Weights of a small transformer language model.
Architecture: RMSNorm before each block, rotary positions, biases on query, key and value, tied embeddings.
Each number is 128 + 32 x the weight over its row's rms, rounded and kept within 0 to 255. Layers, rows and columns count from 0. Numbers have three digits each. The size before them is the row's rms in percent of the matrix's.

# gate: layer 8 MLP gate, 2816x704, rms 0.0543, rows 970-1036, columns 64-127
# up: layer 8 MLP up, 2816x704, rms 0.0561, rows 970-1036, columns 64-127
# down: layer 8 MLP down (transposed), 2816x704, rms 0.0813, rows 970-1035, columns 64-127
gate970 103:163125166084080164084140079117087104191125147108114147082147095135168139147121135089110139141122114154129151109135094141131140111123101165099078149113125103101123142114106175103150168118184168
up970 102:123113142165159105123117157149133132182130115137117190070074115112056104143115130163118084091128099124115127104102151149205090092092135142138149127099162125164130110190140090128123124159137122
down970 101:066097071141110121106060117168141123068101155146080131117194136184087118107098144167175137171154123109173090113171096137131066157100154095124164129137116150153126143076097071148112126086072150
gate971 104:107122117157125159120066151133064148109052093153181137152169107160112109066127122078172074133084160118142091140117090156142127166124152179133143070157091113137119117155156085128091141136118062
up971 104:133081113097121160141156088132104143175144126151114107115094113081182109161073106156123094144125080144184163161197142155145127115127154145071129115131166130137153153136161102146150126145157159
down971 101:152144104104069164157067140116153147114177132108023150105069121109172111121200138056183117110120113145120116150099091129156064134178151117113087078069170150085231158121099117070103157128132080
gate972 097:177129100090168225022103107097183122149090205109116158135109158136098173157119120127075101133175173137097156077153130120099144181124139098055111076152186133115156090083088070111064119124156122
up972 096:142103119148119099129080174143119156139122086124116173124163050110208089109126162123103139183054103122106156143158133143151146102167021113137182139099104113124144137148106187154155144124071138
down972 088:148157121165109140131086109081064128133065103163170151145083089148116120157113144115137096116123095144111150094161089127125126174168149057136129119107119119068098167114163135058111071186060127
gate973 100:129094135058126115065168110171085168141144101058119123146145099119159161164140144139162112161134174121121087147155127081146181165104130136149143161156144183147133105124175097142138097159159072
up973 095:098112162116054145123148118116120106148151193101132098105118160131100113159109218119086110127134187113138096186185110149088117065054121117158228135121155096136116162101112053137139075160120138
down973 098:136150146193075134077156193087142121093089159117086121116139132142145154129111116180181127127158122173122161104195140109138136212169114150129087141128143146168118181087148127077125138111110157
gate974 101:078127142109135162162115128118188162125107133165077123176174119137173136109086143144123125143114148165099157151119163129116175166133116065125146191118102139108120149136146162115087090128191088
up974 103:190096150094125175076145125141073124113167114149062134073106144145126079087099083117133157116130108136144126185153157112109168085141132140113106093133158087066096134172194063149116155129102140
down974 103:131180096116145075162131197122110138127141113089109116142142176142103135103096117178119079139136144173149165142115122177103172171076149150116158129120109103090142149184124156143117146109101150
gate975 099:104091170135091202131186128133111117107094086086118078122130083131110082107114093116174192096090114201146110111102091105077128108117141131195103117121135097158069095119130113118119171147113134
up975 099:089084151222119136098067122116109135126098127111166092176119220115110140133128086127114140113173151100152151173065106140073083081160142135110134083154128114134169106085152138115115133127107109
down975 097:083072059170109070109158115155153133148217137133151049090125157117149150103094144136118150126121184146180190137129076089092120097117038145146170117135090197142127159121095132015091095127150152
gate976 098:194118091207122127114162127142132145143146099140114125105130114118126109139172114077133142153127193179148136113092075172110128129116196146160118100101107103126088136098169195161129153077111125
up976 098:094129116105172124150213100118120100128171127163108122164050061133125107119139198111116115148033145152082108134139108147166172094171090126116133115081137133143103112056157132137176106113182112
down976 091:083112072139170123115167195144138092069172157120162114161169136161136204164137156082113093101088117088160150149192088178098137145124128180168155099103138153121082136111150082106136157129116142
gate977 099:146090121133105137177090130108119132110151179161202179126138101139140137115123164174081134155116186133089051072134107122114173093146147187185146142080143168201125094127124141063137117097187100
up977 101:094124112210137127102138167164125192210177133186105136114110180193144138132089125126188133136189125165081114141179154141063097141130114096115135110127152118133163165123133142135140103127099090
down977 105:143131135136096104091143134133146139145104092172143117112185178135128078136127079120102020193162142192107099168137096062126095138086104149091123151111090129143105178066116189173115133094156136
gate978 099:139135145111146146125110114080180067098096166085143176203122112131142138140155109109149094137109158117176189127090094163155155102107170100176147111139100148123123105172113172131135169182144165
up978 102:110141134150117152072186153127072101123128190155188157116138159185127116112115128107099201137127115125085102135125147114088128140183098117105107123118169137148123119139141057128124022101130080
down978 099:129134097201112189091133120148142101121161075136143073111179124110166111097116129131181144120139075135144124098172068130125139129193110158106124111135163104143110097179122098136114117103142035
gate979 101:125095101148101090164185146126157190148112146167078138224158148086183066120085117107121067129102120102144068127116134187159121123099144119071103100129101189097126119135190124111114112161116167
up979 101:119139206057168213136153171168143112113143158123113078135167144113171133166127183101211180105074133125099165090167104141143129132170173101077193118090141095159113128172077090106124143083104131
down979 101:129102177125068174118145170121100130152166117118161111134126125130105161152074146165102116066105160102112143104151117141156093163185108127124133102108176123111132113142146092141150126134107116
gate980 103:169106158086198113154105086178113156090130173067122120167111079128106112140073092116164116185175168115109192142105137116114119198105127119120132109151103156148117132129131097083131179178109160
up980 104:106123093133122171100105135128109152152099101139109156148100071122054115110147129165161149114097149125128099116128166141103127178130128129121164152110063166113138063131157120098113077140096136
down980 105:150051142208138092171139120125132105045099105120119126099173092108142096140194148172058107114140157107095124175097134089121085127164068088150076197127120118145110103160147172191137088128110126
gate981 102:076157118215110112142101098074132136122083129164194193074143140127092095172143160141096153121157073158101065142170120148140078159104125123130091120123176153180115101123120119128146102179087096
up981 105:141129120167128099124125156123168137162044223090120143088119076189166105132084161137163182100132128131139140171093160152132176103123087143098137086090198174155166109163115175151096125143114139
down981 104:109156094162161124111105060113127154108158158094073184141113154116190085137101118144122079127080084149133121096138124095153121123117156152133120177123136126114110130143132066133108158103110082
gate982 101:126151135129141093168181180154137168157111143154133174071151094135118162112115121182149145123128100165109153110096113161084100178104060122210161119165133121103106170160144144166122091146149167
up982 099:154157109167102104220165107182100128136161133122141142156112144140095101088091146129123122067116157191086184078152138162098127104130132148164117130147087145202134131142127109141158158164110149
down982 089:184159077172106137195122140118141118162146140113142116134083102119111166184125122100172117029169102149147116102099142126056073108209128134149178119131188163070068149156109197228144083163168156
gate983 098:145118090165069154111119163174119152108100155130158144141178106185123142118059116185186149184146203136139170132118183149162130137185129109152139109119139121199174112144159109145200171142110140
up983 097:138121114160086141129116149132082128147066148113180173128152112199153127173111112104146124107106176176117122145078091145125100149125107143132069116083100177101114130106100175097118170147152159
down983 086:100090095143121128183111150083178122136160100119171048109190109117101181121189091159097159102104155117123113110164140161150140136147153148159178177186186137123152104145151159255129122108089105
gate984 100:143157118151092139070100112131171150092117220160166112194056140163098121104188152170132169131123098159125106164145150121134164095124115129142125035095087113190078122144192132083168104140116099
up984 100:143115115134171145079105101119135128094153131125164165155135122138162143101127114077168141178047120125120131120129149114109124154094110132130094088138146187146118163135140122122149125114155118
down984 101:188157142152140134154115086112179102117165129106172136144181123129140078135066112111165110129047070035172127151140170113086128121116140160096103094111126107133080100140161112134120127118158172
gate985 100:071175161110134100100143199100090110141179156129166147120090106076152143146048062104149093165108169147135105065105132149129150136168140132123121083148125185075101147149091106104160117107129116
up985 102:120083175149146144072153133142202156134131125109105113057066070132083146111145192076087140125157124155041138137110198156150067076165112150146174097215203141120129086063165163173112115194129156
down985 106:049092150117181107094199082110110124187134183111095143100089063120134145163185181116094114152140124127170132113129128144152096098191098091120203127100111155144133080126114095209113188098155120
gate986 099:206166075093113174145092108173129139106125076115131091098105141144145190126122175125118129160078112149166141133087114063142108187111083120089101098159128140151127101142109089099121127126118131
up986 099:174078115101129069123132149128130223124090116102126114148158109162131147137100099145064157124066126094197171119194126191168117110185162161142230147156085096080123073116190079095090124112077137
down986 101:194111178170156138127102120127086109108107119197149158163127148108182110175122118157082141104136146119194082125188136165184070147198145123145100132150062124126112144174118091161120084102118125
gate987 098:089129169131154071057092128115141135129155143107087104110174170208137111127136105145080122087145151110135082127134121196107146126087125190128105107109159090155134114131093167119169135120136137
up987 096:166114151083110195156097090109187094150134098114147167226117114098143142129146182142131144129122090112158151108138110099154167172102154139091130176110191128163080159125170079169135139123080140
down987 099:149133072101091089177191080074119114137123127168173142159102140126121108196128095149125192142169068151102117111163131114131131122197144092091067118093126142117133080115157110165115086086126164
gate988 101:123150132100175108154132124094155102131108113093197132157119145163103137146168136102143132119172145058108102152107092082066146143082139115106084121131117209118120138131129132122100184169189112
up988 104:089106130145142126158049135078105089130142104103105141128149171158165125144121137121140148100118069108134099067202068096153158140183160140152141139170151150135098112191149125137172163134153089
down988 101:148174092129159085111086164174111136130082145182115108052166127189130117153130129109069187170152153164153161143142138097052087132130113146037114132090082087091127121159137109183134095062123178
gate989 102:104130158157134119133125126095179142077046145144138148071086078137095095102090127111170160181138141140134160128152094090145109100145130140158120121131076095114113092184132133152152144152176141
up989 100:136155118160108137102169170139083170106059123158164137130144130143089091078137110145137125113150046076149112163129176089158129134082119043065103115128160095142143117185127120121091156176160099
down989 097:115131071101115156143179139156109091139147101106126121125115190169130110110126149144136131076135059089119142149146134034178122133074134136074099117177124099135196135128122120170137140126145178
gate990 103:129194174185179187139105122082117128157096101093095085060119080119154111124082102119101096162067138182122076182083145095168138137163179082056118160134144147176119079128156142148078100124159121
up990 103:056129052110126150127160143157072161133106129150118133084104109092154116097136090097170130161152150172111116133157146162129168138170151128149163093075153143189155061087157129099153171132191152
down990 105:084136164141079119148151170063126146110119126174121159129078149190130154174154179088167194105099078133131143121090134101107144146169115154136144160104121102128142141190114158114163129188192151
gate991 106:165156112130161180146049060178178180098141098135091141086140107092097175114153173109118177097112138183113192110114026135160125122079136116121147122078181093115148137141128030179132113146136147
up991 108:107070139111121062150157078151113141125159145129148080105069122158171088118073155099143148117195144118114138109152192142111139121085150164113140144075101104184126165109152141132137125083097082
down991 103:130062195112183109120143095126095147108141131110109141109158166142112116181135192136133165092144156146151102079157132059088097132139163136150122128129126146162070142095141126182130117081089167
gate992 104:164117155156151119107127179133128080108135150031162129144168161124083138140113055123119172154118073136148102152145140144101132103114151147131156132144092138096171157124140149143098134137120130
up992 100:090133078131201195212116152143092102103172159123099135139173172130086196168089108105162059096102145089133131170111128146127106164182148117078145103160142129149129115114132153107099111158187171
down992 104:127095110088180147151116116138115112147146160132172058127125097131118098088075154102125117092152135121107083091153089132173131105159108128130141139138080133124098174103149181130093093096158139
gate993 103:171128157113135179122104125212126145107122151168099092102148162074048100167081137184111142110137113125134121163150142095151095088136157116183149183105178131149125129078099129116218119133142178
up993 103:076096106072103170128144125108142146089101156150159090131117123080071148160133145156086140141085182218120177143115116147103134135098126087110210205121089113138070098120135121150075099133146178
down993 103:127090062166098192122167112092145116086131109043129140165135090103159134178141145171149052147131135120085113117092141079149151144113113115137071155168094113187089111118142144144137132132142161
gate994 101:107157127164086109123136134159097119115111166145145114097115102125148148113114147130127104093144201184071159109143153125081136145182132135111144148141131093165150124097101141133177119143185146
up994 100:085104163146101115127123198070090162095155100145117157152199123120119121070128154129155172193103103156096140101103146132098149151121149133162142121166149156127133117126184191164092130077147150
down994 103:114113144125169098135111121144135169100163119098132194132156104128076202076053189138159121125164123108117142138126139104162123194107169106092131080152129150098140153116085145161172129149142153
gate995 099:139138170146164176138079126150096083125115084168157158109166152118101156180201134116133140120087121136132157111203154154107147168103154149111157147149151115156100122105107103113082121115126144
up995 101:144089060148175095105102133148229187093075128166144146119083173166123179140110209162121184110120145208105134131132080129143177133124093112149100209116194156168147112068096101108189137173127131
down995 102:136086103114144127109096084103136145056159092110118157095086078155122082143164109167161104055180174086110091144130117142077141136121161139135089164125141143151147157130121091170128094142094073
gate996 092:172176123097145131204115100098151105124105085184172125161177131140139119147058111215113177152133097141117130127139164117207124115188138138081196143095153113116124089164198172114146094124148166
up996 093:114143119094120095116110111107116101154150119148207113154159103088129108147147144160128133129142074172145173118163123057158137122159155083145146149089091118106097148136074133122140145106125152
down996 082:066113120092118135132138120141165152167169159080129147143115114157159132176141132103133119140152184115136095127105095132100160098181185133116105143169142116089149097133119085255129126209098130
gate997 101:143129086094145145131143129161101126141135121112142123172082104082173127045141153099170095145136115073110088166058139150152078149128159138087095130131118152127128118125091122129183190140116157
up997 103:124135151143142150097074132124205108122161084145202085139140096153171157152163061105145113131154120116141121100136119100105163104108145086106118136091137135122149100141135200103153116119134153
down997 104:125145160113108112175146075125180134106143120151168129136131155074125134125152129102081187117103033158144178092145168103109139152152179120065118104132134091134085091114068101139154056147128125
gate998 099:126144131124161147185093184061145091115123109106123161195184116132105142060108124131125150124159130113185144133207129163191161213128199160117151169081133198125148098118169137056092137132055131
up998 099:125053086110111135097120129124120153172084159114094113109116224086125086152093135122042135112164119153084104072179162100107111145061150117138110136178051100114127142151101123133126126134180104
down998 102:161161136119136203074205106133121112198149085167169107109168086179115117151130123158142200086189097113107138099108070121151084106098076213056117102144119114144126141117091121129084175184154157
gate999 099:139120172095116109139157133146158165145093201111134118161155121109125153142099145006071135092125118124106172125203101143119234129111105129088143113127093106085133177116157111145083086135141132
up999 098:096117091179102129120184159157154154108108121154113072159100125151104134180155126109131103118073177131101109149106157142163166098157130165161136132078133110126160143148161111163085141122139116
down999 101:194162181145124078123125191121176089132095093070094131095114088147135130139134096075149114072090134108119145137131135136112112107113116099093121126113107095083130149162181169176118154135111119
gate1000 100:132205108145150223117106142164107073139096130095108125138157151129160123126098131161199138145093104099206123130096155121123119141149113208155169074121143142155169162129110105161148092115070173
up1000 101:136124145079105126101124102103161163146132174141099108113086144089104104126142170139128125099161136103195102129129104096165136141080120177112119134111163192158133174199041143156191137137117119
down1000 098:164182119110103147137155086121118186100123111131177040119141068146063126093090070145121111083147141121175139116071056166132194138102101148124146116136097110063124136146139125164145094152125110
gate1001 101:103163077159172135138108081131108145135127140144131127109157193118123119116176143116171158197128111130072162189141100124091085151087090095201178136169068125131088171116144164124104145147125128
up1001 101:149114154142097108073164171120190107130075138148165137138115106086138118066084103110098108198139173082080147120120160109118097128086110110102138130145134150128126130123100125184074121109100085
down1001 105:066226104116152168129140083113172102086121126136141121087126154119145109086096112131133153131189160158057161140139102161086115132161157119077119146089147074134080110137082081086127153096135110
gate1002 099:090122148110143206120105060183166135095101151129088158085153097118097120156084151112111168141120136176119139166119089158144130113112135123147125116110085133115117114100113112107079102145112147
up1002 098:134175155112105115137109128102139150107117105097080159146110092110133102102157141188136120124086193157136151091138098176109104145118158165164148168125159123121110079108098160134155064125110121
down1002 095:121108161105210167109128170089129122118089143146113131154162152129071127150145126125148164111159103129179156150149106189137104130080111097130163140114151069131123133110132107060131101128050119
gate1003 097:128117099095056134128081114145147113109134120103112164075170123173161148134129116085165139143206164125091123114157113130158114120158114138123089115125145115217189140173131195122156070149144087
up1003 098:132106083125063139157114133121116147120115086203161114114138140132124130102132160143139137184098052123102141185167058120162055167106163148079151086138093116093141214083109083131117142101139148
down1003 098:129085146142127089101162147077149116106060158125143143170078095106103188183102117098108098090176133098129124173120151144154132183105129086164140120119117113152068204097151156090098226195147105
gate1004 101:044141094178113161169094065137161105106103105059112181083113162147132120113108152063047152108091200096083101116106135112108189140135153104112155193134101152108169129139095117102143098168159147
up1004 103:137151087084143186183100082156108126116154103113145125105165146106186075122066100119154103098099156141133066106185164137086108128133174095164105173144142100158131128090140124165117109175158110
down1004 100:117179155055174178117087170150111108156141140125028105164126117090139129153117108143152092157131092106089078085109119133135167159148075049129058153104068186127156095123189141227180141141158085
gate1005 107:113099123095072119105133157084138171092191131111111089107165134118120073124131182128169138188165156135152112090138108110129112170130133154097127121120137126135222138153132130102105141155146184
up1005 089:067093141124177104154139089114108120163106140169126136113148185195117110151176058120066137087099119165177111191099121155162128152162118195160091097100115139145119114160101142138116156103134157
down1005 091:134115120101083161136109127167129096114203182108098115084131138094138105133091153126162130143157107146101133079115102094118102119136107109122144150130159137179186141141128152055114119124128173
gate1006 099:098123206128169203152164174143115156057138158180144151167148082144150198155157134139138066134196149144116145164140127135194127157129125154142106093113130056100131098142171174114117119137163087
up1006 102:164165114122102113102128072161172121161172134075123169123156143122080153159114136097108165144159092142107143120144100134159115089111062107152171137140128116147156187121130106136085105150146122
down1006 105:142107132090113074168120144146106071126148136122115140144110111161146137171135130111101090153120103148121119154146138117144106112127116124142150132128135140102099116121152128189114118172121126
gate1007 104:126146106126133137177110123124163104117153119137147102100111086148097081096087165067110097080163131133128131176112122165149073081096169192104173187105099088133100192137117136082111197115186127
up1007 102:113120092144106082164115125139135123127087180140136065138120136102180077150072168112109119086088097133117177121093134096125169118078133114128128143151130113109077129101080139108131154160129111
down1007 098:179093091167143147118169165115169135156126145111134123133155054153231152130101131125135101142110064103056176184143164059161135112120148180126153118127142165101146110101113138194111185090109131
gate1008 099:147107087153151131165145160094132147113161158145097156087142147071083098177156149120133140095113150111101104171125088149181134089114117114139151124167127140103177117155107112096133130131081086
up1008 101:128064140118156082086142110106131161177098095103063086155147149155183102076133122067133100173137101161124134089095075161110142124106093124099085183126139125129166149097175129167107153173155124
down1008 102:111154162156077145164120154099223155107094106120098139089115107158162097128134094142176126101133109164132121145111105086170183160166140216181152143122151078112113171075137135050143155140129120
gate1009 097:114144124166110089152144145146105076165085148105147126088126182134149174116074180129151168135103142172119053160119056083115127124146117130152099135189121130162141112138092139134108113126145098
up1009 098:135118110168114082118100107203084100171101129203099140203097134085082082091158104128076150136116133107127116154090179106138116096141098100124115078135132100115145139175106150135092086182119101
down1009 102:113081129143107154103099146078076174170096113134217164132128062153123058156161122096154120174115087217143123128070169092118134071131124142139084149147138066123158092145069125156118120155150144
gate1010 103:108121118161132129098071216142164160132108145055085116154135116096134131126084147113058178127071120150122125119098127145163148081109127099153167146108097101145087135121139130132153097099163099
up1010 101:113121128125157136150090119145118094147160132084099207075182145195096080106146072074154078133194087115161115154105080144107128167139124115083137148131170141123123095131111132135085113092167105
down1010 102:140170166102141097166137086196098103073108092195111083079167138112093160128215151105166090128131153146075158137138113134067142104132107124107142144108145100177066103115149106131165091145111143
gate1011 096:139110165124137158103101132128188147127109144169105060164085074101104096164105097112092061090160092087094105138127125143118122144102152152170136062095147108122137101161119129181166134133110142
up1011 096:181074214103106110174119128134159093135088137203121128207080097112139099140156137131152090043114163112145139119097137102097135141116158157116116159140102144129124127143155089137137169088100134
down1011 086:101105111029098120123152121119161146090064139115118160208118132162136132114128147111151183108157177137151098208130107137125123124154067087170132125141138134151076171129113082253093121119031135
gate1012 101:126108147149063201205088143141088145101137113133071127129122098126124165115125158140111106128163146070146091101110086199092097171130124092072140115112130136131145139120112181145176093110103159
up1012 104:121131119107132168160113166138154114190110138049087114132153134158165136168137078143106133139103127175078146109228132201087115134084142145157131154202132093083110106121126055114111154162126100
down1012 105:130088161098064113150127168142137105152135091086096124096118159096121136092144064117135121124109117186104120128146082127069130100142131104151166110085125104138063167059145109000138124109134184
gate1013 100:111156093113133108125114194113134092113132193190148105170122175169158176089166081151147163131169105137145078104073147179125165165121137152100147107180138137108087102169137145075121090170078157
up1013 103:130155107116084147137116079113176181184155144112158089129123114169175141139134082145108141067069145168150138150079154121159158121122157164107070119127142139158102109129130106136104154123144031
down1013 103:124141118187110121176159152159103150156166109133186178090133177160114147141103131148058171165129104123060170098115117140148055118151188095099165154131114163167148137065157100157074150078145152
gate1014 094:175167083176082137087138171132156139075175085125117151134145114139117140136142115161126128112132141137163119125153130155133123110091096096128195135143137134175113091089121142152127145091112061
up1014 096:141086183147078142125121096133099119098084113137111167187156182101157096096149116130128129090105120151134164134141158119108112183101090124106130118131151144134108165141156142143108084130110093
down1014 092:126104153110100104140169110150067127166146170094135114125178161096133135150128169111106198111123108160072139099146178108128170136125157140140141180075103031116138095180139202091125107144159129
gate1015 095:189088134104140120126143102160147122077170178114072094115135163144108072183124113156080105167118071130114107110149094123106108098144138150197081158127129063134084077093119159153111112118113085
up1015 099:134189140163091109073143072102073129090082117122126128160107105096114135163126116133132124122153137128135145088123089169118116064105074146061152151091114132089106108131119125136140127112179170
down1015 102:153107148152175074115156113094080088118146073154119090147132122149104179163195127167118152123156098112142125118119169140167168134131152136171146153135119125058125181139139130051080152155142122
gate1016 101:162209110134157195146141131138112112102139109121112139071141094110065134108167118170156135121114132135120072107124125198068127085102109163135119126057164107187116173121146114123122137121148133
up1016 099:130074041101112110150179103142127186089141081093124089121073164118158077154114061136158138084171141124079159064117136140157138185119163150119154100142065133129160089167137055085111152077099112
down1016 104:132159128153141110161121113152171137124120154068133125097098119139161071115164127089154142139163146121173118145123096105104095110143105105132180141093102075157059102138163079107086141097119146
gate1017 095:172121154146138111161098091134117149110158124126118144137186131094134109073135165112137147068074151141135118103154156066138123112119127160113147197135097139172119158206143168072121122174143132
up1017 095:142140111124152133116178106148100165098164171169115146083120168142133093141135129092153152145192104113172098126142134089116129133160163152174114142118112063193121132139148156079153109078154135
down1017 098:129105145114190132110120176119106148115132105109187112144139116133120137152151131137146127170119113125166152184107149115067138139135107152129190105109151073125067118124095064154140052072130145
gate1018 101:132076095110156137134090137160072143151137113088141153104133137113152094125087134136141117141158139138065136184075128165162160126168144126183131087144173115087119112192050142148085170142159155
up1018 100:082160108167193127133136121122142129134088114185170132167078175104107135183107172112113127125148118138145083062098142128096141132211086074139121141124098149160093146122118099086193134176098061
down1018 102:094196022168163073101168146141125096169116112096153132114081056168132134100100194156138130117090141130109137162135139144083123155151134121049123158152098103151153137144105161103125147097101117
gate1019 102:149101188167086113100152104109103114131129140191066105147126079122146122075179117166123110153182122078122127209140102135127164194116161123117096157155140192106115076152096156109115078156104132
up1019 098:146103152102128093107138170076091124089123135130138134126126111097195116109122176159066122105165134118147167108106169114208160168117165110094091153146122149142154131103135190129110164128135208
down1019 105:136120111097111119212141165150100179129201158125121120094108150094112133159145126127128062130085164135122133122105174141128125136117088165116048155134117101096128096077151151134203197153089138
gate1020 100:141068093190156114098146106083136132113117120133096080117107093166113092177172111163155165110176139112150124117183110091111087125176160150138170161095109107121102159093177153131090129117118093
up1020 100:111125190139177130105096063111077096177100112149168135148150156141151078220152114178151091161142178165152145154151088158125137163081136113099137175106119132204142111117085109126107167107142119
down1020 104:102108118126114120173115111159190055139115187157187089126121135123056109128171116165064150115128112110175117093085195155136168122141150173073105128089075083156143108135131109102144118167142149
gate1021 095:100117129130172126150143138060155140132104131123196109087105174105089077162154158075145092117150173095183147135134110105116145146095128139116139151109098104142112137102122097151154162090122088
up1021 097:128109144177120125160168098108083148198107132109118131155165091110155162092141073120150084125080191134160135138136148125115094113181145154145118155153096201140140093118159108163166153178138098
down1021 103:125142103158105162095146211084139221058088054079172159134177131110172122086091109120140143148103154184126120163153159102062095113084125154035131112134148091101157088131140138221158122094161131
gate1022 104:120117106110133095097139099108208132096062197093174152152164066119124098109182127105154104161171153150131105125106151109167082132161141152183095122163095172112076121071183171163155157146124073
up1022 103:130092123136140141179132140169111169156126135120140130162148191136141178145112107149142136152127148103146142152146106119096148184083053086136108141145127158140092098130135149133161155136101153
down1022 101:122136131129162105143091142127124132216051082146155097086109130103190095140112131148135091093161138118094157167122122093125134131118104208084127197181151120121090083134124135112100089154090132
gate1023 101:126147102189122125109122083125108162134134102153111125177144152092171163070131140123111099155134104148087152123141141131198185148103112128141123159095074138151121164156184104117089112081110121
up1023 099:134121121084141131178131099134132106069130123091161141138160080163098138148145068102170187143085165180118078128153070123100110155147195178131113098154137117115188139111127112074068198129157148
down1023 100:150093110149141151129081207142162123133115158144110067080143100156099145135156127128129179091106117100152090149164174120118140108069139088099150127148183143120131118079103130051110146101132104
gate1024 100:094219179117144104131142097088121119125151157117129109102118200112121142088124178170125116103121215143154169149178122138097056104130152125118097120123130110126116123129144146104166182152105137
up1024 097:123053134153135097104103113117124132110143113170180120111154136125077145147084137149130175150174172144127132108114113129111148091144152124197187129130159146133123148162085176110130147069119086
down1024 100:092110161082142132111152113101149149144139079161119115121112079179126088152041150143149133128205097101127109149071173100172140138134136088155197107163133145177081096078129119141112138105094108
gate1025 104:147166108138123131094155112158125110149108147190139179101192066122186121116132051119087160134111092120136160110088128132146210086048151122123077174117142183104113131138123157134055096124125120
up1025 102:093143153147099091119132132112113152130124160098091125150105103107138144081058124131155135121150059158103100114128152074115149110167108097156142151110149141120066145153101155132114160113108099
down1025 103:158119071125127104095152065111172172155126150135098106144116142139081186137121104168095144150154125181090102086119055153115091130138173200094097115130077140157173164127115192087163192087104090
gate1026 101:197105117124131134114098054154132156059128163127109166126138101132121103117124095194182144124160200239150107126135150163117195116100081132122222124132152147131135144121138138167156129119162103
up1026 097:167120116097160117093141102158143106093092058140177113118135123123161121104137150135109113110174051123173142115100186051157175124125159190102161166160158092149081092118121138153166138099131083
down1026 094:160094167170124130151098126065138132144170105120088141087116136163123170138134162167153069161128099132110147099152142152139162147134051096143115117173085071149158169135107097000168179139091102
gate1027 094:163115087119097168127110111176076141162088212180102146176199100121129163137102069127140083160115151131171053133107130159121111153105130082079129146166108119175113083164116119106183182159105123
up1027 097:095130163154077127100186155138149130152109143141086181152084114166170130116171129073104155202076116072103185106126169160156195135158129124099071165072152195073163226121095076136254147151135109
down1027 097:102115045086120084153167112075137197088146197153148150145122148161119111121122153177079121123122138110116097183114053080091173092137086119168136158120160140112120123149151165139149167078079085
gate1028 099:155114130135092121089138135125132105141142150165054119165126140118102074127115059186120122136143128164126141184117119087061187136154100163075124134141129147100129131130170129141107173109172127
up1028 100:113093123092098108140111147136121146133112130114097123078107137094151157138132143134154062096057119138107118119111092085172116079162135136110156088120125151121143094096169119182136140187128116
down1028 101:183177131163088126161138089074130089145104135136085106122094055141105102172116179096155176144145116106098147073081103179114102127130105093115107087154111122100161131162078109081110161145112153
gate1029 105:110169049185097176139104112137109105094148133098164139151126135143135118149142188086118137102125079139188117106160119213127101130146126111101125114092124071073133206144081055087083106135133156
up1029 100:111180114099110135138171158161109128148179148114074123143165138107094133107107117072141118174117124134124157141128115125099104098174134160187144123112119130153098145067072119167144128087202158
down1029 101:131176127071097128111138146114124129094186081131172140128113132094158143101114129147125101098122162126082123092098097107123170072132162122133148081134125103107131133088143153099076114095145186
gate1030 100:078097109174133140145100217135121096120142181099133119144078066124103073163121106111119108088100107061064099141092122139162111175174112121163122094115108122129162115103145106109157098072125166
up1030 102:119132152113114085143085158135142151133122161112129115083126149128091127119111145236115150155122133101130160103110114127081118122152105121179073165167079078149159116093120095125084089148135137
down1030 104:138172137196142143121166124107114103143074135104140099092085162139042164124082093150137189081066109163130233156146112154070184198182083131168157208123149104107126168127078107194129138137121161
gate1031 096:138085160127116145176109129091080054133142109128120132134068125170143033129141096143128107190124102079091141076105137165154155144116168121116111131055167161157169148136081114149095210169106144
up1031 096:176153124180087112108178122159164126142061121106168170123173123145157083127129132139190192141117114202170164157054143115118086134112165108079068155138118151140118160086110097228182109099141168
down1031 102:145149163090173154091145118194157148165135152097168130148135186162080129076194119040089087083139085101149128112137068134134087143163114138100167116101100129150095152151095079045188138144123135
gate1032 099:121099141110123084127152064112145121147142088116081154174067109102125154134162115127108128157134102155114092202119126081153164154166118157157097146143098118166150015142098146100188100152101169
up1032 101:081069136097142148171112116097179111111078097131082157091097113139079148157141108160167115115191107088113143176141048097110175148138136078136177128117120127117085085092123138142089123099129137
down1032 103:102080088082103078143194147043109107132093106125168107168135123124165127181136120115088077083114131104093144166147130140119125159069058158109141129132084118153149054123073082182147127135116112
gate1033 097:146091111130127135110171110201178093090133127103133133100165110126092162181147103129142130110176149123140090166063121156103128162122102149133098119111143093120101086094119072111140127160142134
up1033 100:134121157113118128171122213121133173127103168134115148139117177107125137163113151088121063134110148106118077182134128086173178158124125137115123122109038126070105102093145132153170099093094133
down1033 103:184169147161145142119170110082112104129148171166114117152167106095121160166092113178108075128107168155156118153077130156117142096145129075126144175107149086128117093133127126093096105202161175
gate1034 098:118137162174166113108167121100149084085120156124210141112134098134123170178102135074172122149153134131148145066148129111075116175106176090175097100100110087093117158152061156113137144139100151
up1034 098:123121128065143162097097183109117099095092084116118116105079099080144076185138135090139130108114188152096141095114140159075111127114120134166017127073103106112137098200131113116054141140134101
down1034 097:109155128199128158094085089128103150114182144135152087118091113119154118123124144157175108158078162147085106141191094090148144135110102168127129135114134112133100160145127182145031158117084197
gate1035 101:106140107145189152125136151092116154122099059164147087153125139088149048143069156178127128176131189122075120082170147127179147128132144163150106155153058142121140094063123122140154097117096127
up1035 104:087099109124126218141106150133099130090071154136155145073109073126155129123150175117166089120135122112111075148155097170147110103166138117135143135114116164050084168169115085065095192146105147
down1035 103:121199089126116150125127123100092088093160107142150170120147125136168152102218127165084148116154079167121125144120141131078156108091156119110193148186096186155096101149164151182148137120152129
gate1036 107:090140128155103167190103146112101185105151141127109163102099134162131113135118106162141150105117106125160171110155126194144130156125089088164141125129107120125130121131175108107142151125097130
up1036 105:110117180164178103126121117154129137126124150111163113183194106112108166192177147089150089161214190122084104149111151035141193116115154193130085146165110107119169190090178177126060091158176179